Weights of a small transformer language model: 3 heads of 64 (1 for keys and values).
Each number is 128 + 32 x the weight over its row's rms, rounded and kept within 0 to 255. Layers, rows and columns count from 0. Numbers have three digits each. The size before them is the row's rms in percent of the matrix's.

# layer 5 attention output, 192x192, rms 0.148, rows 0-191, columns 144-191
098:150156091132181179100150123114162164145141127110080155121122080139123117130048142048141071123110143168102117167105137107152123161172148074148175
100:149111095117112154112120181098100132171162167139120123118111161167157100148053139105103173089117074118129056117149143080133127106177114131114120
102:129100139130137113152068162122192149090161114125146164112198169074128091105168096095120129157200162140172088097166074149139091158140142093116144
102:103104159169152124129138087092196062141176104110131194100124128135161085146158167159118176137141131146124096138149091160130135139079096111086080
101:161120180140151107101163099155183080132145237098114178098151178134094145121118166125081178135141102092128136127102147132098109089119131216127175
095:121086075128126096128116139123111109111160120126106154110139088124123108149113072125165139177120131115124080135119109193109109089058157122082151
104:151104089107120137168105129130112104099146184095143182153102074174109156141057119122057151111106130137059106185193133162146117106094137112127117
097:093101139101183083121149100146145178152135120107128174141096129095130160134113179163103162076140128098103118189174185156152120040103070112120109
105:120152053072114153148096162112180075112073164078158119118146118111169128097139140195104155142148092093140130102186101160100097139090147163120101
124:176143113083158128166187158072130046115111194159132145179115126205170137156159087137161095140181127129098108173136167093182142150125188150175143
093:114141104114148067155067145087139118100121097115158134081149104158111131143136129138167198172109075145171130107144123131095135109175100173119122
096:082129135194147082119137161159121117133181119205133121140092119171145166116142069151114102127077155047073119138096169135158179144111096126133186
097:104148116076129132155074139188091118117073122113099045107105108128103134155106146123144176119088126156134100204165180118144096100150086112088178
105:084123127162167161133114146104088161120160079114109107113092108161121110099102120119089098132108179156084183128151121068063149119065106155179129
107:124164121124150092164179058174127112160093125143156120099158143090099080116149151157141120125125178132123093138116140084148168161146137127168117
088:130086168153142125117093100113136137100163144132103119137121101136148118145139147140148100136106153119105123144174094129099123114098121065149150
100:108105126140119090151160082096085216122128159147187147125112147134096187122167098113144135139118091161040104127188085088157139142133138158158139
101:111133130148109111121177073110131118106193160133147103160078142154133139085129172168139089129145168126104171100136113154115109136150093188156127
094:142115156149118105154163122121146134126079124095164164123148097103212113150080139105063174145157099159108136091135129104119133136093152128125137
099:158153160122135166147107153166160147088166174146149125120097119126084156096153038121084142138129162114062208157129134121113110131143183120167137
090:135129147098152131110108155114151103115172125125096084102115135143151107134128132055129127100113190167088142096185119157139143181088086126139131
098:169169066158166087128123142166111096184060124133118090151135159068073131107165109156111080129168108163136100122071141138153114132125097165060117
094:105151127070052120119154148163136110150095156076152094117192115143175145101117106131145142113143103112122104104102156148134122149159165144116151
090:101119137117131154114109155124192126139135118149131182117112141169142109119080163117096103106115194163154080122128204139110133119090083081077149
110:092118093141088063149077161095135050165143154100138173161130073127112123181103126172146127119149149130172109112146104120161163139144157104084140
094:103195139166111086129167162146132072139146153116092056143110110122144085139136186136114105103116118135139168115156183124159122148094140162137083
094:120085153129154150103095109094135107138162088105143117183096162099102127125121151146088129130176174114145107101140121111106143174094116178179104
100:089142187154161132136089087098116146104081169138134160121110142080101119110108170177149164143090109224149102092120148086145108078100157106138092
108:074146145135098105125121078148101133154088186167159135115136148112179120116122143157097107174155188060166171103109124094208095114147128134109092
098:099131147077137100114159101122110121111118107095169132110146086146090153178135104107097164143109100133129079114123152145151139189136117160153187
102:116157076182158146132107191123147133084173085163149122120121120122088062131178135110104122128119130145120088110098164107142148135107088152135096
101:094155114124151122143086166113110153085166154120149188171098142133206142117139122112030151159129183132108190126124106159104086127151107064141184
102:100137120156193109170183171130101100112157117192123111176124084099152107134125110126171070138124157123125123084159156154101140138102133144095089
098:095065096102153099164119121096151076129155119119152086138122130140070109147157129096178119097103126087114143124120154073171142040141110105114146
105:104169136103124123147115135165139143086115066144068140164097117082118146105176137177205130153097118140120094129086160153167184109212115123112119
105:107166142106104156104168107126067139169090085083096167075148138089060149082152102087134068099133139098163093115114079158130139135121181151102089
094:112157174088118124076075151178150122126146152152177116101080133082112125123100164072155109130155111157132148132143119089152090100098144076076209
097:118118201148145121090147158150111121148146138148140122131127168129125074117141120082139154134089097164064192128127120072165148151163166091153162
098:184154160146129157171134166177154140108113142112115108115127111161214125124156109147069110133143100104122163140126137142129217076092123141096071
097:178148114096120120109170162115195115081184138134108170143105125075134139172101168099155080175161100106095087165107104153091144118160145115119149
101:094140099114095098136112125108142104153136112109092119174116108119136123137100110204146096157117186104151124073107115164137149092174118101150105
103:191148077178111139103100123113115149145141091139092060107181113136139137106097126166096068105100188168134146157127072090118130130125111152144126
110:161058138198104161075145114129150100162156112117131131122191131094109106141133110109166155157114180130132118105180172124142117096067097148098096
100:134123097144120170124075174099179113139117123093093082090137156199186142117102154202148127135155154131061165124141134130113175105160080111099082
098:143115093151113122125085177113061159088096134160128160119099124106162185185158050116130136147155141150131112113148151125151137126127124131137145
096:098114193092113124126165084101097154121123094153153135093176144133086159155155119123187044088083178121126103115091104113130136130106115166119129
095:112137116109079104163134188102118146139085128101125140132060082107127070127137144104083162112071067106128094122164119096102097121163117170193093
102:100141102166078144142117167141073122155119147107144126118161104118093115130108079125107192146197149119131122148159128128105139077124085155087166
097:153156046114142118191179124129147168127046163113158112130128112158116165111084122170057108141080143102164149106127082057093114111108135107129141
104:185142176135134133079103173072117128156099117147078148140163111133159137147142149112127134137091139170111168147117163144166122171105133177114205
103:156134121139152075151117108137225154070129117168132162154113146092130159179099067110115124072070131132164165137116196151107125095187108161114179
094:120149130121122194133059170102147134123152084126080079136171201148143108130162120152138192185156128106101139105145116135156148126211118094160209
109:148097118110145153119153178089167149111077084113142088141071090162110159144144136106108124138129108128113128123106160174128052143075123141120096
093:149104060091138097082173090129093134134118147078169182105139108127162120109183181124165151083124080127138112075137167156049113167143171133108192
114:111092189113169136132139178140153108187195046147119137117122129173190090120133163103095127110121152118116061079180158086139111127072167189118082
091:150111157145139145121161051138123120089183168136152152060103172195072134111121144135147141093098168089073179097152097099113134110112104106134133
099:196077092112090128098130110148172103130123164151148135132124170145123137151110163159148164196118167158170152145187104121137108049140161185125153
097:099142128164102096171052101139113095143120139145159127118097188139135130156117135142098101100120154094113134083151058090136125151173116082147178
096:144139093084158105146129108103144053148172151144143056203132131139118154182155131183105117113180103110129150125117154132099163119157111114131158
112:157165191072167154145131212122132135107145173143063124113131120125136088113121125160156076193126155135132119109076146195115100117134083081101117
084:121114175176122114096095164136120057176172142135139109106152139120143096098092144124172159121149111078129188122126122118112078118190087099127158
105:115095082196138100107091154131087130154126156154156103220133075204133163091109165095120120092137134161123094086145107123163186159134111165125125
100:162127082085127101094087096126141079065098163127149132113033113120097128105110098181184179110097125163105114153044130090113108140172137110106179
090:094164210125096093164114084129183128148144092146163162135126121141169110207119145159098181138215110051130114124088096152117129139150153091084143
097:126138167093075094159159127147109118137096109183154113090151166126155130104131102109089101103126128085109112062117135198089159099168142151121162
094:095117107145120112137122146117058104089209158169140099112122130148146090148128124147126139097090179137153140147142074166111111117105128165150126
102:174074118164140110112113080095123161104094123173078142107148059098147112084078158089115124157092173182117147176077129219131143142155115138185075
095:121110113133099092116176161118126104057131173202130100175091149145112138109129164184118120075120133183133138129094082098134156145083103147139156
099:096124113146098178135134115133115084109133130147121098067109126130149121122112177087128135110132133136076163052099095112097153156155152109089149
091:115128081174185106108118131185158127105174099113153147091071091128087121134064189120069125115177106124125127164142122081141099123146132097145049
107:144174148090118119118148065153081152091140161126064111144069115122127119100082082107086171145146145144123034149144138096192147116155132128159089
104:113083089103140149151105139131093102093135121140152144118145097160142166141109128103146131121054183111116100079117089126143122131142074093137115
092:129106083148103084114092123161073128121130136170109177105107137105081141129157141183148114185144145074102111100108119160082157143146145155108089
101:123144116127128096165062147097188153176104161172140126147131111110109109127124126096072178147135143165157166138126098133150095151122165138167124
108:099151073132116134167140130143097108114095144095164142180135105081158130148101117108106139120193088145146133118136125168082180170075152147159098
091:149165116204140148131119137076122178115112121120119164146083100144171151133182114076184121119140142096121139104143120136129117076144112150126159
096:080099124214130163193091125184103151165087087137083137142157088162098086108126139116135143107151128092107069092150132083150129149145116175142085
098:116118160182170101114190223085166093095124124107145094119169160122149134136132131142080059129171094106144101034073111135089088128098124093097158
096:170111177172151126093141147127179167108159101123098134100137104066179082181085162160103098185137110098132127190176122206162144185101103105133155
098:132184112123123092151147158140175100131136141156106123133091157103126111070120123158106114155080109103132159131136126109144162090127104138168116
090:074139110145127147137099119192109082222128102068134082165139099115131113114153166085146098123157108159136080112144133109151079097180083159092089
104:056120182067105171102151086101100126117171154156132151144151141090139085173095158148107063132143155143094139137144130190145083225085105162118097
103:155143164133114162138104136179122103113101130171122068170119090230118111102103144078140068117152078171129125163154119154141078094109137098071097
092:099172078074101187147128168167070110115090120144126143055103120106104135167139085142112129102142138160184113135138080164129097135119161118094151
093:135144142137079146126137120115095098142138077118145134172133140172147157186112153174092122152096129130152119137129119156074125149130148188187173
099:127136143110080184112158156168101120100120111154091172135129190162107135114125088127190150115098114123147182091136078136111120160111156138127089
108:104143149100061146078148137175125115134149151127127048063103128165080115097122128130143074124127118116172139147128117179164121147186164146157142
114:135166148144168099104154127150161165158152150181120138068166144101139092089141152134162128096085088123153180082108119114153167111160169073102170
096:100128169146129130127167155177133117151142164167152048122079109132111135140143063174114162098091073101116168149110070133144140156103046111120089
100:053137095105096103111148126142126060111112125072128102130172112110130106116130096099108111123156129137125095163069133077083083135107114116154115
098:153141139107143137150111139177156189169087105107084137161186150120166122131173152094121118136118134165153148146047106108136105161149146087128106
112:061139160145099225090120125113118095109125133110159121118120094155143079106167141099137096136117162111187131108174104072113125197156143170160090
105:155094150104085180178093099149154133121153133114199129109098189071077097138151136117131154173116121117114115075198170157097087120123145132114092
096:142141073092124110116148125115039138160106123135109116175139101180088076134123056161150093117131063134123156096097143083107124088154088137133130
094:167142085148144170150138187139176126123136181105129119189202066184111140102149123079167109162139113128118118117102158093126157148148117113140082
103:152098146160121091129150110171101131149122150181136157186164185100151118078147123120174095140113085163118136150113119122168136129194136166218099
099:155130147116124114133145134131133101082121076114108108170115107087081119152139132121093116155194138127089109172099127072099188156129085126159138
094:175080129140113181081124177084166222085138097086145136098116119171132137109129136133047138075101152152106094095086185119118122138112130077116126
099:158122161125138096130174118066153143094162133147118115120132125114111198138109101042102192119134095100094142091059098157142094133115139139104093
104:159135137119150141126093090116120149157108153088146126064129141119142113137187078102132133123103182136132113053122123109093184128117163110064199
102:185109123084080134134089109125130143117154116112131117130146120155148132147142161098159132086133114118152116084097185131108124141097194182171154
109:151078139148142130120162177106186058110143167111142127139172097132178184163119152148103148141143145123106101150143136170181139131144057148152106
090:130116098134140125116191133061105121124132093136089098120149111142150093188104153137132143090156132118126103167195091128144124134106081149124135
098:087133127118130161131113112172152157123075153174130188168102219108167118141200139179137150126140159100145144029108110149175179129154131115102116
095:153095061090077151101111121133128069134096139134109120112122160122132089124199113093161149142069106161162120161154142131112131136083116163113139
111:079104075135103142123129148153150080153118096083104104130159099109158146146096065097106135138155177167091164096142145146136151128174162161091148
099:109144160133082123156143114075134088091146128155136178149191149202098107166139149193125153098185088085121125179082082159121173142067098086122136
106:132117145149151143106145110151136192116104132125135120165115092098157155091180115131134119152158173172203118141095178131129180142101137133142140
096:098195162121116175106076172116104100167074133092150137141133128108110139099157174154166056177157106154087125122143102133135136120101104130139140
114:140091101108160152125117131143168170137142168124098113122106091090109050108142090169118194137077098145140124178083200123184183131100145166110096
099:195126166104140156165149156133153135134149155093152129139117082108166190111119085109100220058146157122088126123092080102097109213172148123111094
107:097117085073150194147118205176132117117151137122161162116146113137126131156141097102140119149126176149143100111143122159135116136058091115112095
093:164193164119094131094138131114074177172124118163130173099085156145154168097122177083108126176088120119072205126184147152163130136134177150128082
105:070168150191095152086149128149126131145148145165172072169154110105160130133117108171103119110137132086110152136091070120114166140125184110122185
112:173098130100132127112113129149022130077171160132110070136117128077150184124167147160156106121082146098128153109109135198147112122056100120087073
096:141070192110121134189128162175099062155149182154187080145075078130115120099145103141146103144107078093138181157122124063131132136131153167136149
104:141072186108113085090137124141135098119150129156124087174094151149129112140110127098132168113072101157144107132117129085099136159170129102107137
101:174143138169127100100151128173113161143073119156152072086105144105145135127124115081111091097096076170164120130135105140141160116113084126118131
090:068165127056122144142100156122128149137138113167095110139081118103141107159121135149141101078104081145165114140138104101170104172105166109123168
103:136160127108161125136167155146146174137118102130115212099140133146078216153127100167107154065152100148101078148103167076183111140137139122194113
098:149089111128152124150128145149105115141120110108135129138087124113098076099161098113097138131088105102148185136034160149109158116099109096153142
095:165143077132107143071082139214141180192133175163121069121127104086151117117117152178113178153090116078153110145219104115111158110120158076165126
091:103080129091062084086162146127080135191155120124126113138127109128163129100128099119120116132180120177123074158102173133141067107076087103120093
089:148123135141181148142163105100111067149131180147122184144161136091162158127115156120101202161128121058101109088129116132087140137160127145146073
099:146157103172125151159157137131205084077123132122096170134132136149079122096162109131111137175129129096169137136128081183090080154104094085123145
107:103198126088149126150157136115126115120115131159116123074186106176122168170108155151149176134138120148162125062119071200143147124112143124115123
097:152174094117092136151124146167141099093137142102177149202085091175131136174119135088137132081177134154112167103114167183224093150161130128123127
111:161110128129115096101114122119104132116158104105162101094119205173111141120134067137127166102142150146170123091136152186122146159126177172142064
095:144099043140124133102082163115157117113111137112170131123116165115106130148119081130122163086117145151116196101175155125114134083165088111122158
096:115153068113127142114187149094109138085146115131092149068190117096161095160111114155144157135134128122124143122128132157158047103120067138138120
101:106158149143073138105117082166087141179109171155128168213157129161085164110145099134143106189088108114067146132106182161091152110131168161112146
095:161118072142130142182097152100119145141207094051102168133168138149197141145127121145149100100171119133145099163170045139103165074119133118086125
099:103116126103139081136132100146129105115120114138104159039126160132132121095104056153158086141170135182081122096118113121107131072131169131135119
101:167159102113183179116114142139131122101172127209129125124134071118119145142112151171090139111154155166092087185132128138207133107155132117122131
106:103165118172175121127126163156170159055127111142132144124144085165119208176121150084094104141113115136053105164098121100131178146094112113140077
102:126111139079104120074169137134114098171139190151116077065129128119173129122089105160112149071121145099092095123162117164136131122125198092111104
103:127091167142133127110137205176158107113170179067109131098133120081111160136149143048138156169174168087111130152166124193163057138116129152136150
106:136135066138109146112116144179100101064101167126133154119092159041155121112166054175170177150140111108137144132179128143168115129138101168123119
100:114123118138112104105161100143042055109170114140133144134113132196118161177107156108144125164083088090123147078124104135107126142161168172169101
094:159142108130123113126117120089095096091151134106126101144087149056112103145109113154124192057134106201122057137106148141106063135117098151114093
101:145116134158122127087092132098164147154105124150124094097161113111131098083182167141146131178113147117145158081089138150144144109099154181157079
088:166151084128180114181160191097128075155101130133103134095175166161123148100154127122120177146139103189114145162128107110151106126188096108150163
100:113131144100154136115141150131092140149107106072119164148128121066093112144164166084158129130077079149104119201137101122122180191146119145094194
097:098150134181141126062097132165127115121097151111117157112111128139119118073084108086136097114160089107140114110082190184073126109168125100119118
107:091134113143135152158193212126085091097112183122116114168093130149128157130117076149156135178138098116159118122105090121150073112118139113105115
096:215180172144159131096125189122100174133154097084148118155110159161130111089123126134140187083097157134151100186079180155135167089119096164141116
103:118138143149086155131130116130126112088143105140165129163158061151182130089225156111135133122159100171156145090159150085190114158107109068120117
094:127175113185175113162180127167066079139123071069118117082060127163167170150093115106125119157116085099131147203151129136137123150122114151113118
095:120135095163149167166107120113109118141166145112144092128141107127094146161105096117092158075151162146167062117095095120164085207050088107103168
104:095075097126137077175138153084096135126152139120160116189137142113096126200085059123185109142108146122100133152102147168160106113145135107095090
094:114129134168143147099159128169131137178060118137107117065131108140098156189107120130116038183185120172130098157141143099159118122086155138201119
095:110142078112073083143145167182099150129173178148114152160168137142105082094176166128096098123132114125113136132110129157102099059125147113157146
108:095189169125126190124129179183074123142121125091098104141111102116117167078086127143050104193135135143163162102083104098086108111162102108108098
113:131089119185128105128105123130093143096038143140121136091196157142192143173091103106157126112128158107122092077133108125134178175112127143134117
095:029095155103153055150110121094116118128141156128153205125129148126127134187085116178073137177146150079090127207135098126126103099059140097122128
085:186122163173112136075082118191090088102139117114118112132104116152173143143141089090163129135081196132122114085147131131120104109110173157111115
105:132171150113132162109146112161134116117131126147155142108137171125110152128119127133099131122092067132134145111148110139119118044163091113119191
097:068138104135119148191144127144079135119155122152116132096198113150097127151134173150107146085119140083104148156145063093137112120162103126114140
110:137190125096144152138149113103145123092131168137151159105144143119154114082149181095135102177129128132158143060133134094135127131094179120154093
109:115152127099129121142173146177119138106121137144134110152144088102130096113146133198091172112106111122107146119160125054147122108117133166152156
099:103118085142170097100139094176129132147062138158120090183116079126104105119102140098108153162147096208185108158171143074161141153155177112147123
107:101149108137151080130179149104107164129132130164094096097147076165132106126130077136090194121124118117070118112146116118142040132139169162117167
099:129122149063136173116115069127126124134121156118174086139116091153133057139162120140066215126109125115112087149110137167104122136123134114135108
107:114158095121109160137164138196132129117110118088152105172122096147101133095165121141169118162179119084127099231166087146123113101159154106129163
097:140164099113173164166168156176106175125109175107134074129091139163081101113116091136106110119189095132113129160113124167054183151135166079081097
095:154131119122115128147161124172100174152061069183139151157155144186130144161151090112151163162119098169134137134131170098155109162127137081156145
094:166178164140137184126195103146131102098174141099109102133170103137104187132102121200114126057099153145087123145105150129115094169155115091153077
099:166099227099126130138100123082162125084107099113122136137080224149077114145108107135136124107122164110129141189154141135123096129126156106120139
102:122143172119104076127141205186110124142104124069134066133170155122057094054170108113118159105147141105134101149074083096124142139117100121109160
107:123161096117099128062126103136123113104147108094133170161103110140127138154157177125139181144150152106114118185162145162124118160158144143112150
094:080114109110112194185158118155175106106108084161143129104110124126138102134133155043177078154123171182117154168081113146197107176168154070146139
103:122100129141153169157150122140074147169087114133187155097095171130128077193112130099135074195121130133127071141123047100157179112101172192121102
097:171149131085114148070166123121138104119123124127120139108175132104130136148154141152091136134092064182150098162082078112086090173101103193143083
110:158118147157067125168108132152179139119191096126173184107075176134136078107129103114211116122122118104136098142140127154123145103114132117150122
104:116090143139148139151130123142093173098154111102149124132144090099157175096107092107104071114189146118117127115159119046129136075128105120110104
098:158161141103086163097117122052111148162185124127136071150125151094105095113108171121165167167151100088143060166121138167140164090114106128141181
104:113085152092223123096112156123121182148124148137176059128169144157128066111103116093114103108086120084130159100114141127121116143122137118094117
105:177160129128063143087139109202113138160132117115158135159099115095108135097132094176120166131108121103123151149104137103153037149135104129125079
095:128080143160144108135109096119179148114101114116148085140162160144131097124124139117157153123078120162144142084142053050151106118106148136110133
100:111077097115071162168143104108110062171112118124131132143092108098080121098114119086144098122072126121123183125109106098127165199103107151121150
101:130190133152106138109191112152120142156132143127112077113119150132135107070113153130164092047138124148172158124133146146155154147120129138131220
096:090124182104141111133214124113084102163150112119120112119128124130104099146152078126207071063134093102194049170130152125113114091122154135086111
098:103149148128147074097138113107151141132091128098168164108127056111149115131182134150137172137104092135122207125143080118118174103146122118133159
099:121098081114118104102135131156121162162067106154139129147158162141144098165095135137104069189101122140128128138096090048129153146149140143102170
100:213098090071100123142163116127164143144094088105122095142164093113093161129101162112120152058166138156178119160119048095129080129182136114133119
098:176133119121152146093125100118118165136110153084102125180091157118190111114167104084136129105092096101106155124102162086073161108136161118164175
106:131090160151069144112133128104109121121081142110158093155131178121058113189128094159137075125113107098093118119180123158118117150129168156073113
097:109119164136063129118168122133086202160128100094114133127139094131134083128143106090106162109106124081167084109170094138114097097082187098080131
100:113110147133110073174112119171134107094126181165110132138143138177155142151113154123119076121151135098099103094126138122113111141154123126143130
103:129150185120147119058089155117132178169111078103166133126105164103140079168116141113153098157148130158070111126118140103139200123149139106068139
105:125137110052099097115136095158090158084062124132064084113132111120162085110150085119123122102107054146132132114161157138165148088100162167087178
088:133087148109124148124142069167134123127134103153164125073134115098133147138079136034120087115148160154169185064146162129184140113125100106148153